Weights of a small GPT-style language model, trained from scratch on English Wikipedia: no biases in attention or MLP, 853M tokens.
Each number is 128 + 24 x the weight over the matrix's rms, rounded and kept within 0 to 255. Layers, rows and columns count from 0. Numbers have three digits each.

# o: layer 5 attention output (transposed), 320x320, rms 0.0308, rows 11-31,42-63,74-95,106-127,138-159, columns 240-319
# v: layer 5 attention value, 64x320, rms 0.0302, rows 11-31, columns 240-319
# q: layer 5 attention query, 320x320, rms 0.0408, rows 160-165,192-197,224-229,256-260,288-292, columns 240-319
# k: layer 5 attention key, 64x320, rms 0.0411, rows 32-36, columns 240-319
o42:108137116118151120121120106135152124119122134171154112193141121123131114155109128142089138107101118123125158135104133100152133132081140114154145078107130101127123116119155136118163118158109108138143141120107107084093143099163152143118154115
o74:160087142136143163140108168120123073141113131118113143118117117138128098100135149158165127113135151053157177121117111112123144132193091150107088107142115132195136099137143094123111117132082153115143130124110137139133112147125127129162132126
o106:138132187098143142113109152145124121144121123121121110095144108087131100148200070166102112077147175104074111127163157108151117107191095097140085111153102110132120128156140113088133153073162111096158111084138123135145133126167123150127092137
o138:111116158122153164152125129128187120121107142153132098173145130099151096114128135156099189110110166101158158123067143131152109147105111125110119086147094086155110093140154159123158115192086087151124134129129103122116126092167125163108113132
v11:140114130135127183144112111110124155127181147143117152165132152124120139110137133074132143137087135145118153106167128107109132121098139120125136187157138132095181146113143169122111114116154183138103141136113151135114100164133102120105152123
o11:119117172139154162151143142103120128084147120121129127122115162128105110096145137105137131124130187149117102139076113124087117136211132094115077161171127130146124132142120094148130129104104131144140128144099160112129119110109144147155124140
o43:133144108115097187152130132088151133111107143099086132153143105122154088135154151122080137133119148149102112148121154129089133106149146115141124132139141105129135140137105138147124127103119147146152112114147202102121133117140134148140127123
o75:145150119143130160129147191128156117127113125121125119047146103119176139092106136133134134136143171084112134125128097139125117127161127159155115123110125116117136098144095115130157129123114144123112141133113102112122165080120124121115135125
o107:154164112135116103139111147137131145141114122133116155093140119100144155084087131137114122144108158101085116139093129114131136134146130135180124140095170101139142119137096109147114114173146120120103138147134091117173129086096103118104131129
o139:156159107119134178111131170105144121108100134110086115120159176087175100107148125105076176149108177102104113164115133135110111129112141124152156124136113109113100117142138127157135120134130134091126121118114138099092108124106155166130114104
v12:138169157128142094127128136135116162144144150157086132133106139117157128126133152139100123122137127112127109149061125177110115115120120117118124089172124134146158160119129101124120147111084103101086128134127179111152122159135161137150162171
o12:132147136168133093135147143122163138103114153169146159092150101155175129137117122094127151165128130108155102128122076133113177115124094165147163167144157181069141109157098160131105151085093146122153087070112137136166135105063156156088139114
o44:171120110112129127123120145143123127132118131126124118106155130138134137093132142129117147164119151120143125109116106152144147140135089152114121177123150145116142116149104100132111101126085122105150117091110163148149098130105140126111124134
o76:091127087137147087109115170156135131135118125130146141120158150144100133118098117132185183137109138078105089103137149120142135135172137186134125124107124120142137098131111091146140111099092161126112119108109158088115121095124079163117133181
o108:124130106107172145132119153100095110134099114111138128167132137126106147152144126067136145122121123122128115101126115128128120133136111121112126153165170113122149163136133131104147124091100131138099091083163132148095116138107116201130101132
o140:122138119136146113131098177126180143127096133140111135111147143128112150111153119092176141147141169096130115078119103136132154156133100129126126150135165101135162118120093115174099108129069145101120154077128178152107124154093120141097107124
v13:145139113134153134127110177166131120142102073127178129110134116089145139120125132151161150107125128129159137152107133121151135122150137130125130130132093142143100121143177100078090110107160131115085122132108171166130110149136151073119134210
o13:119088086126138127110128110158129149093103131144135103166128170142187154141081093130079105126123108154103116131117141109156114140106131147166129094079115158121155138114136162107114145157181109134132095127157155143092123136098111155117094145
o45:139108107115155107113103137156133133133113129160154114118119168145133166099104081113193113130133094108133160106134111139140113166131106132113124142107077127165155122129157117105095160135163103135122122151148145153109134136080132102133112145
o77:144140102141098133133132094105136147128079121142113119151138136102159151146155146127094113166081131111105135131118127113141098108108106121139110077129110131121119099135137124132125139175153077117149122153106115100153142136115112109136123146
o109:090104147121155143087114077157161115104109126102086124143115155113160105118128162147144112160121087125115147171097142112143078122131067111096100065098129131095126134144090092127146136168151098117132129112130097070118130090083089106103125155
o141:125101131147157123119071131135118126132082153155146145090141142109144155107104114140161099125151127111116173077113111109083121142124118135081091134107089131171141103131143097111109156095150093139133111099139153119113132130087108130150087161
v14:126133083134121141135128121115174120100078108126104120109101137126147134142117122125135115097098108159125123126147109111175127121140104152140102139153140161110123171134169119125124170116079150132139091173130129145125127129135106125111134123
o14:170198114156069135165105114063106164084151114134109124114126092092160085125112187139148107139110144137107132094129159169077096121199106156170181144131083066111143159142122169176110091171102125152138100075137114162180129125125106099159118137
o46:129136075140102128138114118105126156112160100102127097103156125133146094108115157158145154141089151126115105097122146129087106139178094136113144116131095106129133134159126096135109087149107164110141103109158148143131124121117142146144092149
o78:143139113135132109150105142085102132147152117138115094145132114141114081126139147136153122146112146144109103100079127121136116156144131134085149112130142116126139141158136099125106081169094151104177139104106161118133125140078129163153127170
o110:123103144085130117119118094139116165127135123121095113127077147083098111109154087173149140137113138131108141117084138134134113136124094128085134130164121118123170128129111087122143126160146113110144082086151126103136143119114126129093091164
o142:094131101154127118132114097110103159115161133110129115133140130132142120114128150152158140130127150131126130057115149101143112175142116132079125141123141101107167157134137094122096106138118135133156108098157115144098136122065134089128111157
v15:113128119132105161149112118108125123096142084053129141140147158159157115142122167135123144124141159126112157145177167114129100136109095125113139158133134102098171142116151132088114123157139154108122121134122138142146152115122135180123118143
o15:103176143127129119113085145161137113127135101116101108120173146140111124094145156136114120163143169138170140160058112104141153134190093094106112076108109136127100127083093159140126146116139156101144183127126158150146120128118162113123133174
o47:138170095109131129134107148130116115173119134121119103092119141118120113116133116137147135156123136138127124144104111135115096167148106149085136107112102132131140122143142122092116134158134159105126185138139126110157132157126175152116106157
o79:152132158141122114139102159125128102157118121115127108065096100134139146062146117132113098099125156111138150106136072114152124142163111126109124147128108110158130097130137122121099095133123119144149135130110145170132165148084126106159119093
o111:163115143130068140140129090114142100159131145156154138129090124104135134089135140138146089121138130099161149109139119123113137129138139144136141140154093155148144109148139136124118115135199145129162151129089127137139162135089125077160189115
o143:133156103115139116161084172122101126147152136138132139077140120110135112102128121115179125101163118144117108114089104116104135159162106149076128131110106153166113119157103129065134091146135176150146154153127136126166127142117131143132136166
v16:150147129103133137142100140111155117162124120116112116097145115125109119132099141124159159137128123106132120132140073138170138156115105131106144123094137141156141112125178145124105116133146149153111119131083105131119134180104124177159118158
o16:141150075128130134105128159162156139121072104148096152121117044137106143124203108161135138162093151114115120135105076139167150130109135082104135086110076198135128169118121120129089126144150127144130110119104053052126103127152135181155117116
o48:139135124127121135148141143140135136179088109158102151079120065128096136149147127138124151138129158118134115127127107153159128140122117120099118138116140165116104129127132142144086100130135137120159114127072119104122108140118134113143144116
o80:146121139143137126118124117139105103131137111124128097129135114115121175105172094092112116126130117158123146127144114117116157118122140132094125156130136118140125148094138128154149115100154128143119111140126086130135122166095109101120136115
o112:152105144126073147074117113109110156120150137160144119113145125122127145173127098149172082151152134119123147183132143149106124113064159145124147130122101137149124098118098119169148099119163156092143094190123114143159136110145089147151136137
o144:109113129128133080155132119133099139133101112133131122136125116140091138130162109158121105130139132153135118125123156130146103123122121126112123127141134148101119097119097137128119126135148158131120151134132110123139122151123109168148140126
v17:119107152133141104119154094129136138080167143082141112149099146158116115148139186129178143134143134131118153142073136167121083131151119109132134121145145058129100160142142165134138110112122133122134063131136096097136129161111111125104132171
o17:135104096055079130178150063147130098116133156075073088157202177116126132144092171168167143187099070074132133187121114161086134065119133169089147077090178097147109118151162153132169117122126175188084144137138212083087106137162108120137197163
o49:098104112107127118101144096134148134113161125082105080158193156162094163163095143131144138170119104160084103160118151121130116106125138160120138137106152111121144140152186146110141111103123164133114128127168144095106100113130139130144130155
o81:113127105103127112120121128100122159125142115124126109121149139125148112134140173118155120113156095119114103119122144145133101126138133131125170128130132122095156115107116122147134100147108193094122122103125145090106116173133121128154117127
o113:101123148137098106150070106125142116061154124090095129105137129114125103147118159140142120133147136103152095143117103139118162139124122116102130117092159113116099142153126058148189073167164176133150114101111137100128081163183118135132147090
o145:087133074127095130130116094189147125098123127134097100167160130149082119133138143099147160142123102124103112152128127098167132153152121125145167100116163143114144150114160108102130124152105183123164136091122110072113114121114149140158155126
v18:124103186119158141153151159119109084137124113135107129121078157115118170142144139097174132163116162139151171107134092138114102148137140126147125125136142123150197115115158124096127138154144132073145163126136125120152138173104129103129110128
o18:140129131158089106166104133074121158113078136174160147084139144141139107136132103109088127105161104125172157067130085128123107109139138191154156159132164126102116090088125116125142118133138184161160135121133141136163157133151136128137075127
o50:129104140136108099127102107113106136125096110139139143110110133121148121098107125145112112126173138126124149067159134143118100120152110154133135119138177118133121128091115113143099118136151133124145124111129122155131132149136142121139073136
o82:100131096110118079110132093145163183105173116094118131150137133165116086108123143159142110127164149138112118106114170119130112132148148139118151115131165118131150124119096081106130124131118150104126147123142115068111112084156134161094091150
o114:098092123122128102125142108174126175138140128129127136117161163113145131158100156139148086139158156106119124087107130117129129081146148125124140168136181111123112143117105074132142099118115151124127132143161113104147084104151127143158091137
o146:138116098130126126114123121120144154111105129130098126133157144152145114101133098128136116115151168108130140077129134150118113131141126151122150143140147110138137137125102106160099120140125119133159137122142126159122102125129147138123094134
v19:119157143119135131119129168103143111121090142136103075149117042123113132135134175160139157095123119088132156147108146119109118125092150106174141176129125096114144160166083165158132122162090123094118143140156156148124123168134142104109087162
o19:107146176120068098153149144084126134114102127136140123156146072144166123082120203174133143121126175092143158095097143204090122151131115127091133118151160113134154140131101152198105144129112128106149060109163133135145097158179126092131138163
o51:108146141119110145154128137100114138154115132130136120149143108146176079113135163147149126141139169131135125112115143145093127125144122131108124140120160131114139164159105175139100155142094167149131118112135133113128122128155157124150099138
o83:136114162127126135139142162105088125169130126114123135128174139134138117111086128176131105147135161125143104123151130145132179119206155148105104123142134129121141152158091078124110155097145171155126113100079086160118101113162119136147059139
o115:144183104150121109148145173136130112134177166089120121202187149118155139036073114188101164099100176079159124111129143137153168109182183150197075110162122107146160156094089095129155129096105074145122128101074129129103055106120107086136132168
o147:157119142128086151132129152074083120134159119114110163145164119089155057084087121161115136151159137142096112177121149112082171128140156135139110140162107098118118143178097146089103142127136137157102114092111099167128136102196120121131111140
v20:111074091102102133148109143113094113077143128174139129155118125129144163128096084143168114114114149137142088098062119153119141135148121075121094121092120115156111135159191096113103126129152150094142106126131159105126104130155068131162175172
o20:108069147101096102184057111119116127113165103085117099170137139138108139135137130127077117117183182124147112145089159074092151132150132134118080102102121122100107109125098133158140152101118145137124142120132128115128096117147103117132189125
o52:136078156094119113131082109150100095148094099128171101145120110137087121112125106143190116113149129111137160121110132126132140136115108104123106106095147134144115097106152110156129150112135153150136147156153125099156121134126125108167163124
o84:061129131110159157106175114136104118100119137134124138181173112107098152148132139139073127118123126095141123123142177118138116113132157095142102121147095134117136147108137159158124171104125132167166125155139089096151097148159114104099162126
o116:093119115142129153103145113065121143081154115138110138110168111088114122143145105115110135112132113105114120134145164109133084133131135157105156112125079136133131139136128133102155155141094113139151118120153156120118153159134115169137156131
o148:098102159132144117139083110151128124149128134132149140159134125116111174094165119089176100096131085136129148121136152077120128159107101108160100109116129148111163126137104146130114133100127121130173137125155113102143166126105118110087172163
v21:142189119105117116122116169151132122167131120092122115097124137136132145140154099133104148101164134160110172106157135160146145133153152100106147144156083179115137119090132132093136147117142135138089119132099116142136113111133119122142120171
o21:101077163128187129116095104128061145109153097143103141098160142109120136131158100118106081116119112173139197116158161086111060116131125129102044121151112190121112169105141141119154114114172117166129074128164169094057089119124094139133093119
o53:117138151155149124156149128126101148119111104159148132115140135150131142140178118123131126137172109117090176121144105103074114139146141142120094127132147155107124135101126127109135113101158103133097075116133136137092107111130071116141127130
o85:105146123134121123164137097140119140103150137129112134147144111092110080147089156139112121145114137150110104130137145122122112118110141112091126125135179090128139149149131123120106117108121146117159112110126135141101122163180120188158135114
o117:133151101121128141141153118123143118116152145106159144212149145127093109079118176138137143116093146108166114124134132121138169135131163134143112118091166129090103086139150148161095161119110100143135145123104144101121125171120122146127141108
o149:119144145145140160148125104094123108099127128174174133121137152100140130117128089119150102125137126087133160104125103102087126124091132153119105142110151107128147128147089147112108113092151116130138111099116182125089118113157120130124131149
v22:114112098102154164141149130147172122138141108097097170101090136145099120162161121129144132124126083099154085147095127119134155126136133130131152122143140137122152111131098102134149136129112184161092176113159147119149159182114129126153108118
o22:134163169078106110116129107120088122099106139105114133115117149151193172164166144106069118135147146145207161116157092126121118100107068123060167170138129128110131074137165140137182170080107168110135141113107133165146148114115133105166123145
o54:132098146149126105156072148137115107159111122104153117139131078171156148131164128168147134114181149158210155090113080125133129172111086126074132123135148128133107120130114126160112148115111165152107102115153128124110114109127124115145127135
o86:101155119129155139113137139124144135107173154095140125120131142162131080130114165147130114141162160083144123174082136123127119086160115167077094089120133116201105106108138136118178138117117120114115166098085132122104144114161140135153138152
o118:185160094131127161097127123113128111159129125116136136151111155130173136139115121090127126180119142127142133122114141089137122141087141149114120114112142128167121104122156117118138124119116085104100161150089135137108124136093104122089113137
o150:143139158140134152134131154085126117147112131133117142156159127139178121089133134125145141153170206098198122072123072118091173151106122151067107155131139088136091087112109117165104146090101127131100164109129166133104130142121121128087086103
v23:099119146155150126119144112101171149105143105110116121130159168118137088124124092147184134111135128101106132154145149140121100097141137117163131137104125120091121118125084146089141153125155156111137149136187106146122165121140129148165113084
o23:125122116103129071078183118095129156125099119114131110182123114156151117081179107173080115118103080128142120118126125157134146119131168126130172106142125116104150095124167125154131170117129164129134127097127124180130117145149126137118116112
o55:101118137107124143075099115106111149102087113162158116120105137149147140102137116159127110116128099155162141137111085146113104148148111108109167092123093125126150121140149127126088162122119140153126115093156111145114136126164150129138135127
o87:125153128099114135130110100103124132103111143124137107137052114155167119151154173119136103114130105103139133115109095111114134143163132113112154069134119115162104136094191140147141134161115149134109162100092129136112137129163130135119132108
o119:142158145120167154181142131130121133135125123156159110115113140147156146149124128142139128118112092098160100131106109153074096116178108124102139101125098127142126170130176144175126090094120149102108124136106123204152121118146130113136130076
o151:127129164067116156131137152127117130127095122117137090130124118162155065107131133125143138117141095114153123115107090162089142159132151099115155106124097126163150130122155155139097113112118179167106115120173139136146152114151113117130105133
v24:103162070101113105155109102150135137109132129126135127139144141136095109145175122168094122156116112142133148166070091119132123126113083133143144107051152175147122181116139134167117154120122230131081130099166131097140120107134097141138152137
o24:165092136144201166103037112182088119168165107104166077063129146145177126070110090190140104145112185102175120147129132122093136162170099128080147154146109162146133123176074127152156136149183137118128129122123045117153153117174146138123149144
o56:097110114146117137142078105152140139125129108123134082129170111128199119112120134152124117157070151122155134149137171104103162145121111128171136113144172120117119120152089164167152136101145134131141110127152078092106167083155126128097135120
o88:134130148120137136129127145127134179155135120111156124142143165152137094118114142143161101118162138123109111154107137134116123171122132110135112131130141114127080123128115114135167143103130160141141134137127132091101113109150138151117089135
o120:132072129114151112134118100137113124109132140117139125163152128128111063124113122170113089126135123145109133136094168154144131181119139107119101127147124151110134160111092089144144142156166131140102062147110141075095133127157095111141109083
o152:117119148146150132119132117137111132127164124133139105136140096127123109089124143169129159166110173107136144135161150098111144183113138129143111096162151127097106135106091104188152149132144128137148153161130101125106114102157114140094116072
v25:117111107109125145110127156105166109124154129147137111151129162079122126122162122095181107139139122131115127148095100136105147138134092144108135111134148084159130133106129165136132133121102165122117122128138139110115147136097157150112122175
o25:074129131141135147092152135154147142095128129104126133170134171136206123140120167082158081144124149193098140178138105095105127115077139089140084100093145075130083148128171155131116087138109093095086116136137187161154135145172114141129131123
o57:132108126127114129127137152099145100110141090138134115177126115145160115104112130134150112133117174145098104130099125120127144149110101135086090114140147097151100118150129131144132121159120146111149097130092200146125133148129152185100128124
o89:122109120138149123127124134200083141120117139139127122108134142139185172140113126128090119147122174069125126153115085089156174123150122126137138161155152114142138121135111111113163121144119099151100114144088114138140154141139144136106170104
o121:078102109063100072105133150109120152143111098127156109113142159156142087165139141158120126114159187122113116087180146113125132123106139148121134097128120112162128104108072103096149110118173091131131103169040112121152146159136125112155120151
o153:130147109105166116144123142113121098134073111135115107146141115150154127116133127115161151119119153114127092101142114154099162144100114152079072125135151094130085095125114184176132131136109122113164127135108176167118161133128143159116127126
v26:098154125137121115119119186124116103110119154148158120101116122134133072157166212164102143105146074130132129113154137129124071128124151120090129147129108108079096119159164134119103111111137180152172092143139108160150068180139166141099157102
o26:156113103099090152149135149111149129109122117100114123113130093092020097126104122107145116176159083127152162168119113119123171109111127145131085122136111124160142130103179182128166103131168164126052139155144156109125134138163126113117113135
o58:145157115098092185148135157113141137144148119093097136110157143119077078126146147107175138151143102153114111154101117155120105155141120127145092150110118117142102121133174157109075122130114164154092156133156167110131117157134115127126114134
o90:140188129141126140120129127113147179152127104066173139111134143113134123148120128142162107132130129150119144212140119103158130129132127108179113109120161151087113155123130162121138156135154117137111150105130100127123164093169108090125121121
o122:117136111157105133093133158120155181140125113103161131080134115130115152161113137068132092156133109128105140155126076101107111106127145075132132124102186123131129130144125173111129134131132131112140154139099107153106166102122133110148100140
o154:142162090125085181131105171115131157113117144085095172094146138092115058117105142098157120168168118117140120172124083127100164132132109127143125180110123103142151146162116153123121151133140183140135114091144127117133120123149122121124110163
v27:149155119123119118135118133153145111122125137100162096138094171129138110113077131144134117123125146119146147148092125102113091163138131189155093155117146118154093073114105116124097145116101093106152119109130150089137105119121153122152128114
o27:110163132181119129134112210123122156141093096124075148151128147141095104133088098129116154120121101130155101130104138143141161173104127138158158205153146130198138081103118124148087147140133122121171105141116117158142089088100098129154076122
o59:120142155155125148139150149137150092145128125131115143151148129122125094103104105114161169144133140103128100124110121102139196169107108087132118138141148115141111101106105151155110124126109133151143122106124147157109150101116108111130120099
o91:133120112160150144130104127116122115127114134120102111121143113112138133147135156133098096126106133124112113113163116136147143140123139116128153104148129125101110111130134132176129106118137137136131119163092104132147145110134128156119121139
o123:118153133133097135096141124139134123156130139102056097093126129176149134075102090196170127133127122133079128140124121127146152167137075105150162126146137116137106150108118114131133151163129063161158126095100056127107133075113111073076138178
o155:126162122145126138115112147099108122143132123123072137123121141149107156116147105105153129119109141111111133106131136116143160156134122142116146159147138105149152100092117155126127122096118150149157116119123136148093143094122136113116132142
v28:130167116143134111148107144101133110138175125106137141144138093118121136122173133125110129097108138162117157115176144142184106107131156136120126095137105123122158153103108141133108160151134086149098167155097119143151125185137070153093124176
o28:118084090189081100130132200115110089096120123123177108165156186016162106105098171113117088135109099123113151106107116089120099107144136147106121082164103161135139161149112165126159129166121104138107149116083136133155123161145092162116180194
o60:102131122160089078125105143103094144126125127102164138133165133092143122134106171151073116124153089126113128124161151096137080129142130129138148122127141130129121113122072145155147107155144082106105128144103106140113096142171130128159117124
o92:109144119148125128099135178159158152144161128127116126148173137102101117119100124132157138157157112164092112093087159150126130128162166169122147117122120104142175136136077122096115127152115135107141119092125118073086094125151140154116063170
o124:134125112177146112118143158127117126140155123101105172183152158105149133156093165131122142171122106145127116093089157142130153166143165165139129117089151121114110112133114120151152145141093073136103113106122147104104060116138102108082119162
o156:121129073153082156113159163125129107123117154119133130156145153115131144096109148154076132115134130115110132090149138117137127123118137135156171115127110142126149143141107112166110160151135102113132122137106137143073129130137123132127134107
v29:123172144126137109139117165107155131136175125158112120152142085069109158121127137169145147137093136155121142165119105131131147105099153179106143105163144105108155173071082116096138128115094109117171129131055188155118135194141129136127158145
o29:150095133151114096108071179128100138138116135115175171149079123108153154112108144147103136147162105105146136130140063119131128107160132099101122163128158134095108137130035134183135165128159125087160104113111100137106089166129117106137103138
o61:149101123127106092125089158132121106103120134127124140120103102088148125112110146141085168109118137116141146133149117149116117135100111151119145134151090116119152135135082149147168145166115101149155133126108115118109117167135098127120164144
o93:160113155148127157120116119131124113109117144150116145077151147139149182121144093122127139128120108084148157152123087136151159125138130166113122122151075118122136109134095148125150159113139099141094107147105091141140175127116122095103151097
o125:125111171113058139123086124137146150123125150106116175053141163153150144120150118123118090130134113136084158155115139131119122134098128130093111172134100124153175142182087102111085134165157129169077106156139091110103157118088124077121086108
o157:124083114097133133145107152116147134125112125125105144102130131139144171145130141141121167117118145062120168131113144133127131141129112153112089136117083149157144137149085179145148147149116091133152127147122136101078138152114123166099161137
v30:135122149144120124131135143111140076136150132171119119136136115116111129152090127110195135149142149095130153093140107111164113139129134168110147120113107121153107141114134101126123116136142133121124135126149132129136132121139164116122098181
o30:102144127176164142136110113138128109133118105138143145120110159148109178126100124133137122139129152134130157124128097083152116161120140116137145126111119123140128123144144116114137160113084129101158115129184072177120127090151115115117123109
o62:116143131140186098148088127150141110105158116151126128144119116113103123156123136095113135117133128135146143145155113099123125109115146158133147095121132131122134110119098124106180146115116132136130159156130088125147114130142125142141141106
o94:162123110127122142126137145136143135126139130127095164132135112141114149145152138124099129128184136115140154125172128117130165080138143115150121151136153150112139133139103113106144130094130145133166109120147101133124129159137110121105145095
o126:137122134121137140120104124103098115112131112172117141120146137094126092183175146154133073126198102155105146154154131131101171111137123140128133155096091163177126138150127118116135137086161151129118081145129132113146127140146126180159142115
o158:126113160120147118150115121130134129118156112093128133172134102103121114124098138153109139163165138135125142171149120122154161103123129141133101127113133153130087120147116157130177171127122120100153104131126109140130133111154111139117151093
v31:123136114145134134139130163111083125160072153131102129155112113119126098131128127141134143156135122123142127119154115133131125117125126132141122064083123125145100107185107179146148155111128098133131124114171155127122125119149145102132121154
o31:136083119123127173114155098117117142159163134095118129135149141124070161085146135179135172129122160132150118094101146141118154156141081090124144126146072138098113125163079152131093145137140124077125083098171128138126099136151098144108121104
o63:132132170106106157148158117115152124116129113106113116148129136142112153095125076153109135128094122112156138130115139121100156095097137119142109129134122113130132099165142177131100156121145140126161107105152158134137159088145106126135165081
o95:189090151126154134160140110122117127143128120108130129091127111114132141117100142130152150189140135106139120159099125142098155166114117090138126164122169109095131132159111123113151134174150114139127144155115095122101094095179110162085149137
o127:120126148128154084118083143137142166093173145149136142077146139129168104188167166147168120132191152091150096148143100126100138136148113097074131126156098110112129151130117082101189114093135149124076072142112113150170123154218105149186138121
o159:167156155116138118114137104116131132121147124129114124158144132084124117162119106185111147155122150133129128189119120114138142080106110122143117057168100119122097112161166153126144140140157112097139131129154128123177133122180113141125132095
q160:142117114132166151122116152130121129106135129101119134143119150112141132094098171121148090170133110167100104132138105145134119135150154101123145153101142119097144128103115148135118114098150120098132116144158121124167124146113122126143162104
q192:122122118122140143158120141091128127105108118116152139142140159109148114085117124137150110132120126117130121109141142141130136113137123109139136109128133118128131132105133137129123129118159147117136119150132108105130109116119144140123148127
q224:127112166150146157137132132137119125094126053088161075155098115130137077088139127143154074093177121155162067101097089164107125109157188108142121089101123098146125075054175165105104123062116124125121118140167088145153118138049142137116200059
q256:141121100159138136125092165141137125109110056117129087131099138125125100099122105138145022114165100147175139113141129155119125085156192088098114119102119108128155094064184155149139149087136119105163132120171101153158108105041095134109213104
q288:123121124127162129143140144140126113102124129146121127130130155119148133118116131141146142132107115087095126147145107124147130112104145157132149101127152103133120134136107135124161133142151105129123123138126131101123126119127116133139130148
k32:171101132130142122055117129152189134157174131119078113156134095156118124131152162152111075187186139202150147141116148137139140112100152113135091123109151136074144098101093113156098114110146093108111133119123112093165154156088176117107126131
q161:120149153102136104149138124124117131120109133132149140107111158122143166141168127134134174113127121098148151107131103149124132165114119161146124067142122121143103162165168127109180161166131123150130145131073125132073165088157114161127105174
q193:133142136139111127117122120153135110130126131113125130118104129132138139108122115116131156117125139101141115121159085134126155127139139140125115121156121105133118143147141111126140140113100127150123156124116126131114138125136109138143105101
q225:114150123107094109146090132119117120192164186146091169123141133094131155111131132071119133173116117114118182145112127115162144150119113132119137176122112142122137156170139135140120153150171119120130116137100176133122115095165086119127107160
q257:140150138129114110108119093101138133128132122136155138122134161090120121125102145129138164108134129096144099104130141143124139134110092132141137126117111131137087148153129079094157130147130112116142103130104131116087155119143119137114075150
q289:123122133115105086144129111109125143137123116139153150133102107134140120129118147122111136116113129108146113105133127095109142129136127133122111101168109136152123135129137105140131125147124139161128103135109115132058109123128113128104112123
k33:096132130116099136184157138102082117105072100129147144095119163120132126118119108124155135087085137103142117098135138105148134145136126112132167116112103112162153158091170134119135133105115154161140143124139139140090105094130111144163138124
q162:107123108151136139098115155124162109161155145136129080124146112130098100137085154084128091141137138127105096144151168130105143101120151109111111167114142119109139103087120116149089107111113138108119090145167099105162141191123150110132159088
q194:134111120120098096112144104134143126120118131133124129124128135116123132127120132128109118138123121149109120123113144169129109139114127129132128134103137165132104088108111157123137099148139126112123118138123138105153127134143136133096163136
q226:127138143128133145104128129142121151102124095115134095124115101145125094147139136170153119098138145156126091118103134157110119132146141121124116108108153106130116125108111124113114111106089124122132112141152108112120153148105192147119126101
q258:113115124127139127140125142151149107138116117090110132126121124128114116140152115112091117132125101135104145144138126129128144122132174145123118134121143119108119103097135157151101143107123132172121149132152121148136119117110147121156176085
q290:121156113159160141125123144147139097122129121108114121120138142123111134135126111124130123137134116130103120154142127164154092114123108134138134152103152118103133125117115128101133122121111115121130122128132153130172149148153124127136134135
k34:174118101117148142096120130133178145137140131157093102145109099146133133143130143142121118185140118147118123144147130117091136103144151129122119149123126136092104094130112115135105118139124109098116120118135099116160147140111139143082128119
q163:113148124113154113144124083109117137113108133132142146135103148109169144134159115169130184117113109134137134128133105152141101178086127187132165081136131119129140142150128152093154125143128131154133150130097160130095169088160103130121119188
q195:128176150106130126134111113140119144122128142114157113124112137116157128111135144148121159104103133113168110115149101139138160147103125155134141099147120094158128134143138128124187125094122108116131155111085147112093140106148116148134104149
q227:115116085137104126131122126121110113141118151141080175134126149089141155125138130106106148149119137124118163125150123101185114156133130109101124134166135126130141152158099140139138151147143119105121147137100136124113111095176077128124118127
q259:121144136139111115116100102101118113133112119148145145107134088094146120093115136124134147095113137096113111122136140150126128118104090128127158124136080131127111130172107066117154109143131139130121094144083138125102141106125124114122070168
q291:143138159131110066127139071099111146114135131145152154115119177106154166115154144159115165126098099137142148128128117108125121128120130150109137088156092129135113147175119119110175095152140125138114130130089159138099120102135104143097120156
k35:100146133103106100169140130091105103113125092101177139093136135115121122121108128087145149088098135111171123096131133123147127145104110135148147097123129114176143182103174156129153121103125157151141122137103159146090095112159115140150139129
q164:131129137129106137099139173135148111142156119123108099138166098176100117158104148127138116140141159133109143135103158120118105092157155104089097161112104143096110115079131124153098125124141133116120100141173099113160095141103124123156111107
q196:128109121146141121119149156107156117158139150128108105142154098146086099160077158128148114149134108133093139117123136127133125093112115103099104137106131143087131121117136149139062134153146175114119114149167100111137090142120161116133128118
q228:136113103155145130134127143153159113123125127114123104106113119160110130118121118182140144101161113150105103114136115136102118116110120132165103117118121100094096104135139126127098143122113170147140131129150098141131140155081186151087172125
q260:138102130137136143135167135131113114114136119129111119130093141157105128136156135128148114142153114144138160124138099122133107132136151122121097109115154135114144116111160178147125145099132125121130168117176130135143105120115146143124132077
q292:123106090129145170099122150178137122153128137110102095130122126168102108128079144129127097162170137151120137146121143131107147129120139106138111161097152124116125146104088140151081151123117156141129147112175119110138115149094166111130126108
k36:143086120145171125077131151153162144157142157124082143160144141124145126139138139139106117178150132109067119135125135120122138087165135126126078137127113127110122100137096103146136156135148137095133150126134094101158131149083116131100125119
q165:114147116114127130132147105129135146103129121115108129128110137157146160151137109124093141136148066127112143132139058111145125140126122119142145107125173146123114139147129151139152138137128143144145149134140159123108163138143137142129133144
q197:109145145119117123135111095154125144116126087163173138086134178145131146098105074121113119087098101123154128104169126108111127140129125120169139138144139125124153155126092095126137122102100099132141148092104139156096161133127110081138140155
q229:114129134113092112131109127118129125127118099142165139116136168114122124153145117091130102121087114106159140126108119126129125134129119102088145123156146159140160121119141138124141141123130096109125126129091124146135119117155097127148103107